Weights of a small GPT-style language model, trained from scratch on English Wikipedia: 25 layers.
Each number is 128 + 32 x the weight over its row's rms, rounded and kept within 0 to 255. Layers, rows and columns count from 0. The size above them is the row's rms in percent of the matrix's.

# layer 19 attention query, 96x64, rms 0.171, rows 64-95, columns 0-63
size [105 110  83  95 100  90 101  96 104  96 102  89 102  90  99 104  85  96  96 100 119  90 100  83  99 103 103  86  97 103  97 105]
[[154 141 108 123  81 220 186 109 143  89 148 124 106 136  94 170  71  60 154 114  80 127  87 136  90 135  95 109 143  94 161 130  99 134  99 147  87 121  70 134 118  91 152 171 115 124 106 125 110 106 121 177 161 134 135  96 120 170 156 111 145 115 140  57]
 [ 94  68  98  78 102 116 123  91 121  61  88  87  76 101 220 161 136 119  72  65  99 105 143 118 121 113 122 134 141 171 150 125 128 109 153 162 141 108 166 150 158 135  71 146  91 140 124 186 107  88 106 159 152  93 125 105 116 100 138 111 106 142 117 101]
 [ 77 151 123  96 104 114 107 199 168 172 137  96 122 107  56 166 144 115  75  87 106 130 132 116  78 111  98 153 164 149 121 134 123 162 146 138 121 180 144 134 114 166 127 210 143  85 180 154 145 169 180 138 144 145  86 170 103 148 115 120 142 118 176 101]
 [ 90 146 113 126 110 135 106 156 107 166 106 107 147 150 115 117 175 144 110 101  99  45 129 104 122 104 140  89 199 148 155 101 109  43  98 135 148  94 133 123 127 185  68  95 121 114 163 173 129 100 183 111 150 121 119 151  98 113  63 156 101 177 115 107]
 [173 124  86  58 112 142  71 130 131 129 131 124 107 187 165 110 127 136  71 131 132 141 143 123 160  65 142 104 107 116 141 119 129 136 155  92  93 133 153 121  86 173 106 108  92  91 101 102 125 193 131 146  78 106  98 125 161 101 148  59 141 124  50  78]
 [118 130 118 133  65 128 135  99  69  81 142 123 148 118 129 170 117 134 134  72 164  60 154 119  79 129 123 131 180 147 131 152 124 135 208 138 130  90 129 132 135 127  93 135 153 121 165 121  89  25 141  91 145 134 155 198 108  97 101 151 145 116 169 147]
 [110  74 140 113 135  88 164 126 177 143 113 143 104 120 185 153 104 135 145 136 192 127 107 106 162 137  66  43 165  95  89 191 126 106 142 145 134  55 134 158 108 163 127 126  92 141  89 153 155 138 103  86 143 141 168 154 141 117  96 161 126 154  95  79]
 [115  63 193 114 126 145 163 179 103 133 120 120  59 123 113  86 137 114 150 149 150  93 130 163 149 116 184  74 156 170  92 143 211 146 145  97 132 142  97 140 142  96 213 121 121  95 128 130 139  86 185 162  96 123 115 127 109 135 129 128 153 144 163  98]
 [ 67 112 142 125 136 149 132 170 169 158 166  60 114 121  47 131 128 130  80 133 150  41 141 171  94  98  77 187 115 164 184 109 126 145 131 145 184 139  85 176 113 147 137 116 143 129 110 148 122 129 125 139 156 125 148 132 158  92 106 138 126 148 126  68]
 [130 147 144 124  91 135 138 139 102 136 134 174 155 154  87 126 167 123  92 164 170 123  94 154 131  70 165  80 139 108 142 104 104 120  95  94 137 152 134 197 200 180 146 172 117 130  64 110 204 118 156 159 159 176 132 130 113 137 117 127 165 192  88 136]
 [ 77 155 108 147 156 150 152 101 108  96  80 163 157 156 111 107 107 191  75 124 105 142  96 147  98  82  88 148 105  88 149 109 102 116 144 116 152 100 170 114 153 122 154  75 132 128 160  40 135 168 101 169  84 128 141 124 129  94 134  50 139 163 174 134]
 [169  77 109 134 169 152  88 142 122 170 137 126 152 128 172 147 109 149 164 195  69 132 170  87  91 141 109 123 104 140 134 111 100  60  90 185 144 166 117 126  79 143 112  86 110 141  59 126 115 142  78 131 124 113 131 136 167 108 159 123 161  73 185 146]
 [155 135 173 109 105 148 192 143 155 161 147 161  60 158 153 109  44 151 160 105 104 140 157  76 118  95 135 143  97 163  91 109 194 110 111 138 132 131  79 138  85 187 104  77 180 141  97 147  97 104 108 168 124 151 115 180 138 132 115 134 104 143 133 132]
 [169 126 110 150 145  59 117  87 144 141 135 129 122 111  85  76 106 132 121 148 148 160  74 152 111 184 122 114 170 150 138 120 131 167 190 118 144 181 141 153 181 143 134 147  80 179 147 128 126 110 102 168 167 104 131 133 139  99 138  99  48 108 174  55]
 [133 107 131 159 123 153  92 210 124 133 163 133 151  98 171 132 134 177 154 129 111 185 131 106 195 142 137 120 142 147 103 140  91 107  91 118 165 188  82 168 157 135 162 155 186 151  98 130 176 111 188 123 131 157 146 153 105 127 143 127  43 115  93 105]
 [136 150  98 126 158 122  93 154 130  96  46 136  97 124  92  96 125 160  61  90 170 116 119 103 110 114 142 121 111 104 182 169 162  56 118 127 118 125 130 149 115 129 118 151 119 193 134 122 128 130 125 121 190 134 110  99  97  71 137 219 171  88 125 161]
 [105 146 176 113 148 154 174 158 217 152 156 153 175 169 114  92 167 109 105 160 117  59 166 120  64 131 111 134 124 150 146 106  63  95 141 154  92 165 130 106 128 127  95 140 146 134 136 132 133  87 114 166 102 113 132 152 114 149  90 117  42  89 116 141]
 [105 144  75 198 158 151 138 137  96 132 164 164 137 141 152  88 158  91  82 127  87 122  47 168 166  92 128 160 138 137 146 157 138 167 103 185 158 119 167 105 151 127 129 181 122 160 129 104 141 130 147  69 123  78  81 143 188 143 127 162 163 130 165 131]
 [ 70 110  88 126 134 188 110 116 168 163 138 107 131 123 140 113 106  94  93  77 125 137 146  64  95 113 153 113 177 152  89 187 194 155 109 130  98  39  99 183 147  98 148 142 132 140 160 123 135 101 107 164 144 178 139 156 165 128 163 120 157 112 124 162]
 [ 91 152 135 120 134 141 105  64 108  93  98 176 120  90 118 143 109 124 144  92 162 137 189 130 124 175 170 129  60 201 152 155 138 104 103 145 138 125 147 164 145 173 107 134 180  85 148  91  74 147  93 123 141 110 135 132  96 108 108  73  90 149 192  90]
 [103 142 182 103 191 136 149 112 102 162 123 168 222 136 113  96 123 124 123 136 108  93 121  97 148 140 108 148 116 119 183 144 144 126 119  93 174 112  82 105 129 170 179 128 131 144 168 183 142  93  92  38  99  70 114 130 136 172 139 127 160 116 102 125]
 [178 135 138 167  84 182 120 160 172 115 111  88 156 188 130  86 163 106 114 119  87 159  48 139 116 175 150 129 128 156 123 125 142 185 135 139 109 142 139  91 127 160 106 110 114  82 156 115 183 112 149  99 107 114 184  77 136 100 161 141 172 176 119  79]
 [152 138 123 137  77 166 132 121 133 143 175 103  89 146 128  86 118 153 168 114 146 132 127 133 134 147 143 156 160 127 138 144 145 226  91 137 187  90 212  66 100 157 145 170 131 165 176 114 143  86 110  67 174 121 146 119 120 110 155  80 114  89 133 129]
 [117 202 186 191 110 120 147 118  88 130 182 107 130  96 128 149 125 194  91 157 133 134 120 101 116 122 130 119 122 131  83 173 134 111 175 102 129 149  96 159 156 128 108 192 112 145 169  91 117 161  65 158 106 150  90 113 103 164 132 165 166  73  84 150]
 [123 150 145 162 135  88 146 137 131 175  68  70 168 125 126  88 115 128  96 119 104 144 183 132 179  66 128 159 132 123 195 120  94 181 141 131 111 121  63 102  61 143 172 176  56 131 140 104 132 152 108 105 139  98 116 100 148 162 109  91 133 130 152 110]
 [ 97 126 119 123 151 116  69 130 119 163  96 130 119 145 114 144 185  97 131 141 163 128  79 117 183 150 134 105  53 131 153 124 164 114  88 139 120  87 104 216  73  86  95 137 129 107 133 130 100  79  91 172 128 161 134 138 106 105 138 121  64 127 123 205]
 [ 88  96 123 107 138  88 124 151 116 130 108 162 114 122  74 166 124 170  84 127  65 151 191 182 147 170  91 135  99  78 110 134 117 167 144 121 101 192 128 138 151 115 115 122 139 103 114 184 104 108  83  84 118 150 168 132 161  69 127  86 160 164  68 107]
 [ 73 125  75  83 141 115 134  65 137 129 181 124 158 166  89 153 150 124 179 132  82 145  87 132 117 144 128 147 137 157 142 159 179 148  95 102 177 119 123  48 109 110 174 151 150 113 104  92  96 167 160 170 114 109  80 170  79 130  95 113  83 108 125 132]
 [117 146  85  90 195 115 128 126 110 167 150 148 173  81 106 201  77 120 138 161 124 136 141 160 168 168 176 128 135 128 132 112 142 132 158 142 152 155 158 120 179 128 106  84 203  93 124 113 187 104 100 140 157 118 114 114 176 124 124 129 118  66 116  56]
 [150  34  82 103  53  91 187 158 145 129 159 141 159  89 120 115 171 149 164 131 138 152 123 104 127 142 111 131 181 109 111 149  98 101 172 115 120 134 182 127  87  83 121 135 201 100 134  80 144 117  66 149 107 135 103 112 171 143 161 143 142 129 134 131]
 [126 120  52 109 193  64 106 164 105  84 148  95  94 171 145 122 133 123 188 165 142 129 101  62 106 128 109 154 195 133 200 164 115 138  90 155  99 160  92 132 135  93 138  99 151 148 118 121 156  92 126  79 142 122 146 135 117 164 127 134 182 120 102 123]
 [167 135  68 158 114 120 157 109  92 118 122 114 116 150 124 135 127 152 116 158 131 159 144 123  84  78  80  92 135 135 155 153 122  83  61 104 131 153 163  96 119  62 145 121  76 112 132 131 138 171  79 123 179  84 198 134 149 112 105 168  69 155 153  64]]
# layer 19 attention key, 96x64, rms 0.178, rows 64-95, columns 0-63
size [105 106  88  93  95  97 103  97  96 101  97  93 107  98  98 106  91 103  91  97 115  94 105  92  98  98 108  89  92 101  98 100]
[[147 136 129 112 117 177 165  61 194 102 119 139  71 152  93 118  93 153 171 141 152 132 129 120 119 135 130 122 165 141 165 126 122 157 151 147  70  91  52 123 194 132 101 189 142 116 112 151 114  79  94 134 171 171 189 106 112 120 147 114 134 125 137  67]
 [115 101  77 131 160 115 101 128 174  66 138 140 106  96 234 210 113  80 150 120  73 120 135 174 119 114 126  75 142 136 161 111 111 143 120 138 148 124 134 113 109 178 105 131 150 143 151 138 114 134 130 136 161  59 126 116  87 132 145  66 121 160 175 130]
 [ 96 120 112 157 123  49  89 164 146 134 152  61  84 137  77 142 166 177 139  99 133  82 138 132 108  57 136 179 114 151 120 141 124 180 113  95 100 120  83 153 153 104 148 135 120 111 200 165 121 172 158  99 160 131 148  74  85 144 116 164 135 126 133 125]
 [ 82  91 109 203 127 158 100 148 164 116 126  76 147 182 144 154 144 114 117 126  78  66 143 150 145 117 142 134  93 150 152 133 113 106 126 111 150 126 121 135 127 120  94  80 133 121 101 154 166 143 105  62 196 145 118 133  37  94  49 144 120 119 120 155]
 [ 99 166 113  73 125 126 113 148 110 129 122  94 107 195 142 153 171 163  98 176 112 138 114 161 166  60 109  94 107 167  65 152 143 111 173 155 112 117 134 111  95 171 133 131 116 107 138  86 163 213  89 149  86 122 128 113 164  99 144  78  86 106  97 123]
 [142 152 137 140 128 107 148 103 106 130 196 126 132 155 186 166 131 103 187  82  90  80 159 177  85 152 119 116 150 132 106 137 160 114 155 135 159 130 119 110 149  70  91 140 148 118 197 163  95  53 103 123 134  82 155 119  95 120  66 132 132  75 156 161]
 [105  72  96  88 107  92 181 138 177 178 103 130  77 109 117 145 118  96 134 121 156 136 197 172 128 107 124  69 151 120 136 137 109 110 201 149 168 116 156 157 107 125 136  63 109  77  96 153 166 125  88 144 119  72 135  84 173 112  89 138 138 127 105 132]
 [ 92  99 174 130 117 144 125 151 140 163 133  52 124 135  88 124 112  77 193 103  96 141 164 137 164 152 104  85 135 131  76  84 177 130 113  92  93 157 160 142  79 163 163  99 148 108 169 152 134 111 179 144 182 173 155 111 198 153 121  94 116 112 121 129]
 [ 92 141 118 149 228 143 153 152 165 188 161 116 142 152  81 166 177 122  90 140  93  69 127 140 104 109  99 179 130 147 154  90 114 164 120  71 137 157  83 162 130 124 142  97 111 119  88 126  76 129 175 136 151 158 193 137 134 130 132 106  85 122 132 104]
 [115  91 135 139 107 149 130 140 121 171 145 113 165 139  76 123 184 140 105 148 186 104  96 160 129 131 177  69 147 128 124 122 157 120 101 103 127 122 154 153 180 102 158 191 115 158  95  92 184 152 146 102 176 160 168 112 193  79  75 112 146 178  86 112]
 [119 137 114 139 156 136  97  86 120  98  76 118 163 172 102 124 111 124  92  91 104 143 130 114 136  65  68 143  71  20 130 149 130  68 126 103 163 130 140 124 195 149 142 158  99 190 119  85 140 126 116 141  82 145 138  97 130 112  99 113 123 143 136 183]
 [133  88 130 107 177 165 152 128 134 123  98 162 135 114 219  88 144 169 112 183 142 114 129 119  79 118 104 159 156 110 137 112 158  95  62 182 104 190 140 140 111 111 113 104 140 139 125 177 121 119  37 171 141 119 139  89 138 154 140 142  89  99  82 138]
 [177  99 113 101 127 179 187 171 148 177 126  77  61 144 127 106  85 153 159 103 129 129 154 143 164 132 116 130 127 132  62 124 174 108 120 127  98 113  66  90 133 137 166  46 204 155  89 121  78 114 115 142 131 137 103 134 136 132 129 147 101 127 165 128]
 [191 146 118 113 133 100 168 154 167 146  89 128 144 129 133 139 125 153  96  67 121 171 116 141 105 160 112 127  95 153 145 102 163 158 178 150 146 202 137 199 201 124 154 127  95 134 188 117 134 153 140  67 190  98  95 116 163 106 129 131 149 114 172 110]
 [ 67  88 130  99  95 161 128 159 136 151 160  80 147  87 121 130 122 187 137 117 156 175 188 126 152 119 133 132 115 130 144 121 128 104 108 144 175 210 116 145 122 122 122 175 151 139 120 110 208  70 124 116 150 119 108 183 123 184 189 148  98  95  99  99]
 [145 114  82 150 134 112 146 124 105 119  89 150 121 103 113 172  84 163  84 108 124  78 122 130 155 155 151  91 150 154 203 147  83 125  72  64 128 165 194 161  99 177 108 105 132 145 168 116  77 135 107 157 137 182 142 108  87 111 110 172 179 110 156 130]
 [166 109 187  83 172 105  93 128 228 167 115 111 155 164 103 105 133 182 139 173 119  62 111 118  71 121 131 134 104 108 143 135  98 116 105 148  72 108  67 118 165 146 145 110 178 120 111  95 104 116 153  80 132 135 109 181 136 144 107 147 136 136 105 150]
 [ 91  99  78 196  94 117 145  83  74 123 162 144 150 133 151 105 113 130  71 109  98 136 125 104 161  84 135 161 122 129 119 124  61 180  98 200 137  99 129 109 168 143 140 138  95  96 159 108 131  87 181 114 153 140 116 108 164 138 111  84 166 172 138 191]
 [ 99 121 115 153  87 105  99 145 190 162 171  99  87 103 134 117 124  76  98 112 184  77 126  99 147 148 120 136 153 154  69 163 191  85 140  97 138 115 108 170 152 199 122 145  91 119 143 128 110 117  97 164 110 193 138 129 114 152 168 109 173 121 185 151]
 [107 178 139  72 188 104 117 106 103  77 136 152  96 158 140  87 136 103 169  78 199 176 174 138 167 110 125 136  76 118 146 168 200 133 106 118 126 122 125 176 126 134  93 101 186 155  95  98  91 138 140  67 145 133 131 124 127 136 119 147  90 166 145 141]
 [ 74 110 179 149 178 154 145  97 128 109 148 137 210 131 104 126 138  80 113 106 115  93 114 134 181 156 116 156 127 154 160 152 117 169 146 160 171 122 104  71 106 152 209  97 116 153 139 136 141 104  93  63 108 115 121 100 109 145 131 117 192  92  79 153]
 [131 110 139 148 100 162 152 106 134 151 144 103 110 165 148  85 180 101  87  90  79 134 133 119 115 155 122 129  93 119 144 106 112 161 126 129 109 195 125  66 108 104  70  93 122  59 169  66 225 141 104 126 127 141 154  79 129  94 146 141 149 179 137 121]
 [157 168  89 118 106 153 118 105 120 140 165 134  40 139 156  96 135 140 178 125  75 116 139  81 110 141 119 128 169 145  89 148  99 206 139 101 181 115 137  91 115 106 133 133  77 152 138  87 149 126 146  68 139 130  83 119 157 106 170 121 130 101 172 204]
 [170 181 136 110  71 140 104 127 108  96 173  97 230 101 157 135 134 152 114  90 159 113 179 171 116 114 166 114 146  65 135 155 122 156 158  96  82 116 120 188 134 104 169 143 151 137 148 130 109 137 103 142 101 145  99  84 148 169 154 173 157  83 115 112]
 [139 144 120 146 171 140 149 165 117 111 126 110 123 170  85  75 105  61 102 101 138  91 108 127 130  69 118 127 171 133 220 105 118 147  98 121 154 129  52  93  79 123 173 152  61 161 140 152 158 170 131 127 108 141  93 110 127 182 111 111 141 108 131  86]
 [138 130 129  73 127 148 144 106 113 165 127 150 141  85 141 148 159  80  79 174 122 151 106 127 155 114 145 154  43 162 171 155 151 118  74 128 151 149 132 173  38 114  83 147 139 102 100 155  80 112  99 166 140 175  76 165 128 134 120  78 162 131 137 141]
 [ 75 120 105 130 135  92  89 168 110 112 121 158  94 149  66 186 159 145 133 131 141 166 104 150  91 110  66 110 146 103 138  94 139 168 130 146 141 171 115 100 110 139 166 161 146 112  94 170  74 122 144 106  59 150 108 144 158  55 159 133 141 148 100  52]
 [122 100 109  94  79 136 111  73 120  97 136  74 163 107  99 114 176 130 168  54 104 151 119  94 119  67 124 128 118 196 118 138 140 123 172 135 173  80 133 118 161  98 145 118  79  92 100 154  65 157 167 116 156 148 112 183 100 129 156 144 108 128 132 184]
 [125 146 146 146 204  85  84 131 155 172 151 168 153  91 144 146 103 135 124 109 145 193 107 132 137  75 154  95 140 145  89 118 152 137 174 149 154 135 131 175 181 101 122  77 103 102 103  77 149 117 149 112 144 170 131 136 101 116 125 138  93  37  97  70]
 [166  89 122 142  81  94 160 158 143 161 149 162 155 174 193 112 127 174 209 176 125 123  83  79 135 102  95  84 143  97  82 158  94 113 156 101 163 112 134 190 134 121 104 136 164 113 140  71 128 102 128  97  88 154 155  92 118 157 153 129 140 117 135  86]
 [139  92 122 159 134 146 129 145  80 155 171 115 127 116  92 166 116 141 127 149 112  95 107  83  92 144 128 136 174 158 115 206 110 121  92 205 171 141 167  81 109 174 118 170 118 108 119 136 100 120  83  90 166  91 200 102 107 203 136 112 136 145 130  98]
 [160 171  41 144  93  96 111  72 173  89  91 130 138 162 111 114 100 141 136 146 158 194 135 132 101 120  84 139 183 142 121 116  72  92  58 102 176 136 122 128 116 117 127 130 100 147  80 121 119 165 101 139 187  93 156 126 109 112 124 150  97 164  83 114]]
# layer 19 attention value, 96x64, rms 0.157, rows 64-84, columns 0-63
size [100 110  81 103  93 103  94  90  85 100  93 100 105  93  92  94 111 107  96 104 103]
[[153 143  89 116 104 110 119 160 135 116 170 121  82 111 108 155 101 145  99 140 148 139 128 199 164 114  84 166  94 101  79 160  71 102 163 159  96  47 137 101  96 152 101 140  91 150 156  70 188 127 149  97 130 125 139  75 125 127 159 167 109  65 131 139]
 [ 99 161 174  71 140 156 127 134 147 148  59 111 168 219 102 171 135 150 105  90 124 115 115 145 121 110 148 161 192 163  95 121  46 140  65 143 121 159 137 133 165 168 112 144 154 132 140 124 144 119 127  57 117 150 156 114 134 168 117 120 132 120 138 172]
 [167 116 142 119  69 129 121  94 146 136 125 118 151 106 101 117 130 175 122 207  51 132  90 125 154 169 146 130  70 135 176 126 140  90 140 144 140 103  92 204 142 137 168 117 109  65 157 186 121 135 126 133 126  76 155 120  93 140 173 148 180 131  88 140]
 [138 157 117 149 108 146  68 149 121 158  75 174 164 105 149  73 119  73 159 105  68 105 148 206 186 100 126  97 138 122 148 113 147 167 114 116 103 109 149  97 133 117  87 122 158 135 143 124 156 133 110  65  91 147 160 128 151  55 150 159 121  81 131  85]
 [ 95 120 115 160 143 121  95 144 150  20 165  98  88 152 112 140  88 144 129 153 143  84 166 150 117 116 159 117 130 129 196 130 130 161 108 120 118 123 153 180 147 127 145 146  81 119 149 105 135 106 152  58 108  94 133 133 143  61  92 208  89  97 117 140]
 [ 80 125 119 144 120 121  98  86 126 113 146 190 160 111 152 114 121 159  88  61 102  94 122 115 145 127 147  52 116 159  94 178 112 117 115 160  99 154  90 129 141 126 132 197 159 166 176 107 199 143  61 151 152 120 154 156 138 114 153 164  63 127 119 125]
 [106 135 189 137  96  95 129 166 111 205  92 134  97 132  83 124 123 149 161 157 166 130 107 148 131 109 204 146 126 101 112 114 171 185 141 104 126 169 121 104 114 113 109 164  91 188 203 100 106  55  84 107 111 105 114 100 102 128 164 116 116 111  98 118]
 [147 142 108 150 111 191 135  58  78 195 154 142 164 117 129 130 124  86 151  87 115 128  93 138 145 115 144  99 104 124 136 149 117 169  83 151 103 135 167 132 140 206 131  88  58  95 170 145 153  91 141 117 103 141 187 105 109 117  94 119  51 145 129 119]
 [138 100 200  77 195 149 118 105 139 145 123  74 152 166 161  62 120 110 171 142 189 157 117 189 102 119 122 139 142 112 107 126 128 105  85 145 148 102 123 130  37 151 137 165 126 106 137  96 129  73 129  83 163 149 111 101  87 122 134 148 143 143  98  94]
 [ 65 171 143 154 135 123 167 183 163 106 103 102 147  45 159 135 165  99 117 109 134 158 137  94 140  97  94 137 115 131 167 136 170 195 143 104 138  98 125 124 149 115 175 155 152  65 127 126 134 170 108 143  81 145 142 115 180 121  91 173 104  81 182 151]
 [165  90 148 126 212 164  96 111 203 124 132 112  94 144 135  96 213 111 137 118 125 156 161  72 144 187 155 165 132  82  69 141  62 151 125 124 135 126 139 149 125 107 106 193  98 142 121 118 122 140 181 117 118 112 148 117  92 122 162 122 150 143 105 130]
 [148 184 139 151 144 133 144  84 118 147 149 186 156  84 103  83 122 103 139 121 169 115  89  89 151 133 146  90 147 110 135 177 141 148 161  85 155 164  94  75 188 170 102 141 138  70 201 125 107 138 188 103 123 135 163  73 118 169 144 110  85 141 118 139]
 [132 198  84 168  54 138 158 137 171 146 125 151  94 116  92 163 102 114 113  58 127 152 165 123 130 146  94 132 152 141 130 109 124 113  90 181  97 145  98 170 122 199 138  93 126 141 130  73 111  87 101 121  90  76 161 147 174 106  96 149 169 121 102 156]
 [125  68 111  79 118  97 184 145 106  65 123 150 153 193 110 114 135 124 139 189 125 117 178 101  71 150 141 130 146 108  97 134 183 109 126 129 158  78 115 112 109 140  98  80 149 138 138 153  86 129 138 203 136  80 139 140 147 136 100 127  81  59 119 158]
 [122  98 202 112 134 102 120  91 183 147 213 103  85 111 118 131 143 128  88 195  90 159 125 125 147  89 126  92 173 161 116 142 165  69 156  70 143 182 161 123 133 154 100  82 130 169 142 155 148  90 131 101 119 116 141 118 117 154 134  97 168 127 170 124]
 [151  78 126  70 118 164 154 164  87 132 140  80 146 127 143 116  89 135 134 199 121 189 114 134 131 108  50  97 129 139 181 140 120 132 124  75 148  71  86 139 166 111 140 141  91  89 149 116 134 110 179 152 159 125 106 121  92 163  80 144 152  99 111 189]
 [148 130 144 143 158 125 170 101 152  93 110 104  96 120 141  86 177 154  94  84 139 111 169 145  93  81 112 116 170 119  92 175 167 179 113 153  68  79 157 154 105 145 174 113 207  96 148  78 146 130  89 104 138 119 110 159 135 127 193 144 156  97  99 161]
 [127  94  91  85  93 156 150 139  83  89  76 122  84 112 162 141 114 104 156 151 113 132 149 234 187 114 169 152 105 130 115 119 141 122 123 140 168 132 120  84 148 139 121  80  79  96 149  69 176  77  96 143  88 136 137 111 163 133  88  98 154 163 135 118]
 [ 92 116 104 184 133 137  53 111 150 176  95 102 116 157 126 105 144 143 132 148 114 143 124 128 185 174 148 120 121 173 160 136 149 172 121 137 100  81 111 120 119 153 151 134 143 147  69  88 115 128  91 148  89  55 205  87 118 138  93  95 166 113 193 142]
 [111 139  69  60  78 195 115 124 149  65 150 139 101 103 143 145 134 105 117 137 128 158 125 116  60 122 121 115  85 105 151 106 103 104 100  98 127 133 176 141  98 148 143 175 138 162 112  83 153 195 149  53  91  98 105 113  96 130 114 152 139 115 186 155]
 [204 161 149 126 104 118 100  90 118 186 118  77 109 184 134 113 125  86 145 113 148 132 165 165  58 101 140 149 124 145 160  88 189 175  87  85 122 185 158 135 144 173 152 131 131 161  78 133 132  70 142 160 124 131  89 162 129 154 141 157 166 126 137 119]]
# layer 19 attention output (transposed), 96x64, rms 0.132, rows 64-83, columns 0-63
size [ 93 116  81  96  98  95  96  83  84  97  91  93 105  98  97 105 105  95  94  98]
[[ 85 130 124  97 134 108 147 118 125  90 106 125 126 135 159 148 127  80 202 129 113  95 132  79  75 121 122  89 155 110 191 150 139 109  98 103 159 156 114 110 204 128 115 114 193 116 102 184 129 141 108 116 114 180  70 178  83 172  84 118 148 100  92 149]
 [156 114 128  89 144 115 152 151  65 151 158 112 122  80  96  71 152 146 102 190 103 119  95  72 112  89 168 155 106 104 156  91 138 160 123 142 169  96 120 158 138  84  95 125 117 109 135 102 149 131  87 126 128 194 123 150  71 138 167 169 151 174  89  61]
 [ 90  87 150 129  79 109  91 174  71 124 129 132 109  95 116 136  79  96 145  71 153 117  92  86 147 134 133 176 116 158  74 183 122 176 112 112 135 147 177  74 145 137  98 188 175 137  71 110 151 160 150 138 140 122 130 153 166 146 112  61 100 128 130 150]
 [144 122 119 113 159 125 143  93 144 106 153  53  82 184 132 161 150 186 102 120 144 122 160  51 107 180 142 176 134 130 106 105 138 143 130 128 178 177  77  99 101 133 145 120 132  68 131 116 173 109 112 167 152  87  62 128  92 109 143 142 130 151 180  97]
 [127 190 150 100 112 109 192 166 100 183  77 138 100 139 142 160 143 159 141  82  98 120 123  91 134 142 130 120 104  83  63 125 137 105 100 143 159  87 138 117 180 149 147  76 123 165 156 170 131 181  51 157 141 101 128 135  99 156 142  87 118 125 188 150]
 [193 149 138 135  70 170 160 143 158  73 111  81  97 170  79  88 133  94 100 169 162  93 161  88 132 161 164 184 123 104 136 123  64 182 107 128 163  80 157 119 153 133 138 102 162 148 114 133  87 104 136 112  91 134 133  94 158 166 114 150 148 101 121  86]
 [160 116 133  98 189 155 141 106 130 124 202 123 152  56 136 138 154 112  64 133  63 117 127 123 170 162 122 133  89 103  78 143 112  71 109 106 121 103 107 124 148 100 157 113 160  81  89 143 175 140 115 131 103 154 125 143 198 115  55 141 167 133 141 150]
 [ 84 143 108 154 102 116 121 168 207 107 140 156  79 131 160 111 126 170 126 162 123 182 123  71 147 140  90 133 176 101 128  96 136  66  84  90 131 123 117 144  88  83 126 120 203 158  76 116 125 127 114 149 156 120 112 101 124  97 179 148 136 146 132  53]
 [133 133  73 146 140  99 135 159 140 114 112 155 159 105  82 112 103 131 133 119  61 111 180  91 171 130 146 108 102  80 130 168 163 176 140  94  40 170  95 173 146  79 110  94 166 100 121 118 113 102  91 164  98 121  77 156 107  88  91 110 158 156 155 120]
 [159 108 137  87 136 122  87 123  93 138 167  91  67 178 187 127 142 150 171 100  75  85 148 152  97 143 136 163 103 145 108 138 153  96 171 143 118 144 168 122 120 160 121 166 117 167 181 155 165 102  82  80 156  95 121 108 136 181 173 161  66 159 153 133]
 [119 124 141 166 145 124 140 132 123  61 129 179 181  97 158 168  60 150 121 165 173 101  90  98 121 103 112 126 111  97 175 129 139 160 132 134 126 154 160 211 155 137 108  81 136 107 121 139 108  79  54 165 128 109 136 164 172  81 142 148 160 124 181 132]
 [101 114 203 106 107 155 106 153 165 120 138 136  96 162 159 170 116 161 191 134 116 171 153 134 134 113 146 154 136 111 113 107 181  67  61 144  97  78 136 128 117  43 126 145 168 159 154  98 133 134 127 119  82 112  76 175 169 112 127 153 173 122 105 104]
 [136 121  80 103 130 135 113 138 108 121 156 167 114 114 144  69 166 133 165 122 139 148 104  91 169 102 130  61 142 151 115 150 133  93 133 174 176  80 198  55  80  98 130 103 118  92 126 176  78 113 182 131 120 158 110 114  87 150 108 101 100 156 126  67]
 [161 175 142 152 163 200 145 167 108  99  58 103 139 118 107 162  99 103 118  48 158 137 110 143 107  94 124 124 156 151 119  81  90 105 107 144  65 185  89  92 137  83 105 135  87 144 128 149 107 145 137 119 158 167 154  90  91 141 140 101 165 164 141 168]
 [130 153 106 148 177  40 136 209 158 127 143 138  83 153 125 145 100 106 142  71 177 132  89 148 102 188 123 180  69 109 130 152 148 127  91 172  78 105 116 141 105 157 174 123 148 119 141 135 100 132 119 158 120 190 108 137 111 133 123 146 115 121  81 171]
 [106  99 145 133  87 132  75  86 138 129 144 131 111 100  67 120 137 164 137  97 143 157 126 130 159 163 182 151  95  95 146 180 163 110 131 139  72 146 153 123 156 158  83 201 131 179  52 121 125 135 103  98 117 145  95 152 118 165 163  83 117 183  78 151]
 [177 138 102 126 114 148 147 164 129 101  99 137  86 127 162  65  56 117 154 125  70  71 145 145  89 120  92  94  73 163 104 137 119 130 157 178 153 151  93  81 165  89  36  96  75 102 104 167 115 129 135 156 104 114 102 119 138 141 139 117 137 123 131 106]
 [133 201 126 169 159  95  73  92 112 145 127  49 149 106 120 114 135 139  97  95 136 169 138  60 141 150  86 101 156  74 188 116 113 179 113 132 105 108  99 119 149 123 118 156 164 135 134 180 126 100 150 102 171 113  73 115 146 105 168 125 129 116  64 109]
 [116 155  91  90  98 112 191 172 144  82 171  74 116 118 147 131  99 120 131 149 223 149 144 121 128 104 159 188 120  83 110 112 167  99 179 138 155 160 186 142 154 147 128 129 142 127 155 155 156  86 180  96 129 142 136  88 149 100 140 114  54 129 117 122]
 [108 102 173 152  98 128 158 126 116  88 106 142 112 159 104 125 112 160 167 149 118  55 108 109 190 101 163 146 176 125 105 158 182 100  83 125 127  71 118 158 198 164  94 101 131  93 168 161 146  85 110 119 166 123 126  99  84 171 179 146 102 124  94 163]]